Weights of a small transformer language model: no biases in attention or MLP.
Each number is 128 + 32 x the weight over its row's rms, rounded and kept within 0 to 255. Layers, rows and columns count from 0. The size above them is the row's rms in percent of the matrix's.

# layer 3 MLP down (transposed), 704x256, rms 0.271, rows 208-214, columns 0-63
size [ 99 103 101 101  88 103  97]
[[111 124 151 117 157 134 166 132  86 120  92 140 127 135 175 115 119 153 172  87 162 109  96 101 205 130 155 114 109 124 136 131 114  90 138 152 117  92 112 130  75  84 126 147  73 101 118 115 146 122 147 102 155 165  59 132  76  84 175 166 118 120 171 130]
 [ 39 141 143  85 107 144  83 166 153  91 166 117 132 107 110 122 140 144 124 134 129 107 142 122 135 159 128 124  91  75 150 132 151 135 133 135 139 128 160 194 158 154 124  89  96 158 123 128 111 133 142  92 140 130  82 143 142  94 196 146  95 137  99 155]
 [149 177 109 141 100 169 107 105 122 132 157 116 145 119 104 164  89 201 123 157 113 156 123 106 131 137 137 111 194 151  99 122 120 104 106 186 111  99 130 123 118 130 126 117 161  90 172  51 165 117 139  98  57 120 150 130  96 144 113  78 100  80  82 119]
 [116 155 161  76 183  94 188 117 116  51 118 123 153 167 137 141 155 103 131 205 157 118  99 192 106 120  96  74 135 118 152 103 111 151 146 157 120 113 108 135 124 186 124 108 141 107  99  88  98 132 111 113 158 133  88 136  64 119 151 144 149 133 104 132]
 [ 95 118 136 160 151 138 105 134 117  83 149 135  87 153  75 138 118 141  84 116 135  92 154 151 161 117 173  82 183 120  76 151 159 143 178 144 140 102  86 103 110 145 122 123 186 174 141 138 138  94 124 105  63 154  71 142 141 163 121 153 108 137 129 115]
 [169 150 117 188  98 166 115  88 100 124 124 142 181  87 139  70 122 151 169 135 101 125  91 152 107 124 118 155 117 113 101 138 101 161 102  78 154 138 112 111  94 126 166  92 109 141 169 119 117  94 123  67 126  65 167 132  82 144 139 151 135 112 126 117]
 [ 82 158 149 130 130 150 136 101 150 100 109 135 113 216 113  99 165  97  79 153 150 130 174 139  90 110  97  45 122 120 104 122 164  78 132 158 164  96 121 123  90 119 125  77 126 110 100 116 159 119 121 117 121 137  88 142 125  67 103 165 176 176 162 137]]
# layer 3 MLP gate, 704x256, rms 0.291, rows 209-215, columns 0-63
size [111 108 106 106 101 100  95]
[[ 79 159 160 174 170  86 113 156 127 138  53 139 148 155  39 125 120 141 149 124 183 146 126 141 119 121 165  83 170 119 158 105 102 175 134 110 156 126 127 168 118 142 121 100 170 165 110 176 152 106 146 109 130 161 111 124 121 172 136 126 130 111 143 154]
 [152 148 143  94 160 119 153  72 153 103 120 163 129 126 141 128 153 120 129  96 199 105  88 176 151 151 138 146 159 114 110 122 152 194 171 128 196 144 122 138 171 182 158 160 173 110 130  65  73 148 128 170 143 111  99 161 124  98 107 149  93 103 167 134]
 [ 92 111 113 123 143  74 117 140 182 103  55 139  95 134 123 186 121 118 109 124 123 100  95 105 191 134 190 100 144 105 108  99  79 111 155 143 149 141 159 117 100 190 165 146 114 124 137 135 178 127 161 107 134 113 131 122  84 130 140 137 118  94 178 110]
 [126 135  47 161 112 147  80 129 126 166 128 140 114 166 149  70  49 154 162 119 109  96 113  85 144 183 144 177 138 186 176  71 110 121  99  95 127 139 101 108 153  68 219 108 117 109 138 133 133  89 110 125  82  45  82  91 166 136 102 133 152 141  90 134]
 [ 96 107 158 139 153  62 163 173 132 109 133 162 194 129 122 156 119  89 133  86 110 135  76 125 145 121 114 159 122 132 127  68  97 108  68  86  25 188 182 102  87 146 142 160 201 192  96 131  83 133  79  97 129  96 154  73 125 110  64 125  89 116 134 129]
 [154 183 110 127 111 137 138 145  84 114 152  86  86 120 117  70 144 116 157 164 150 113 125 110 115 141 181  83 131 220  86 104 134 113 115 147  75 109 116 148 133 145 162  93 131 206  62 166  99 131 153 123 116 142  71 106 173 141 105 140 144 103 117 144]
 [159 150 104 131 131 105 106 114  88 145 137 112 104 126 131 117 176 150 124 184  93 146 120 110 101 107 125 126 157 151 120 134 222 121 137 143  55 129 134 121 167 131 132 126 132 129  55  84 146 124 146 133  80  83 126 180 114 133 171 109 111 143 169  83]]
# layer 3 MLP up, 704x256, rms 0.298, rows 209-215, columns 0-63
size [105 113 106 104  96  96  96]
[[143 146 100 114 151  88 132 147 182 158 114 103 159 182  64  92 145 152 146 131 160 127  78 153 134 140 160  95 119 132 105 161  78 124 160 138 152 103  95 169  73 104 133 161 161 117 117 116 106 122 149 140 117 193 121 109  97 140 100 102 151 129 160 141]
 [127 110 121 121 134 125  90 126 109 158 151 146 167 156 116 148 107 172 156 152 133 137 198 109 140 137  90 198 114 192 142 130 200 125  67 165 111 160 105 117 109 155 118  93 120 130 140  94 134 154 118 125 137  96 184  93 183 155 120 128 108 204 105 108]
 [ 82  89 133 172  95 126 129 101 150 146  25 165  56 125  41 133 150 119 134 138 118 158 128 104 181 153 150 157 146 123 111 103 143 104 145 104 156 156  94 100 108 154 154 130 120 134 165 138 150 166  89 155 114 136 136 100 104  95 155 157 108 102 126 116]
 [168 131 145 105 166 179 129 132 172 135  87 136 142 118 167 175 130 110  77 120 190 179 119 114 120  98 121 138 180 112 212 114 169 142 107 113 122 121 120  97 123 162  66 142 117 151 110 129 158 136 124 166 178 123 186 124 124  83  98 125 114 139 164  94]
 [157 109 137  83 143 189 107 206 130 146  81  98 119 100  97 154  86  74  95 100 138 114 107 111 162  66 141 124 109 113 125 107 136 120 151 119 105 141 184  72 170 158 119 130  93  78 100  58 144 200 135  98 179 144 106 100  92 125 153  54 122 145 116  98]
 [ 90  30 123 136 132  89 120 112 122 144 100 154 129  69 159 155 117 157 117 137 150 133 150 151 118 140  97 133 134 115 142 125 125 124 135 158 157  71 126  78 102  91 143 157 113 166 169  25  93  98 143 102 115 115 208 109 145 113 145 157 182  66 105 152]
 [141 111 139 123 113 118 133 116 134 129 137 116 126 118  83 123 112 127 112  85 162 136 109 145 101 137 177 136 145 115 136 142  69  92 157 123 115 141 131 108  68 130 166 147 106 129  87 112 149 119 158 126 135  77 130 147 195 111 132 157 164  98  90 140]]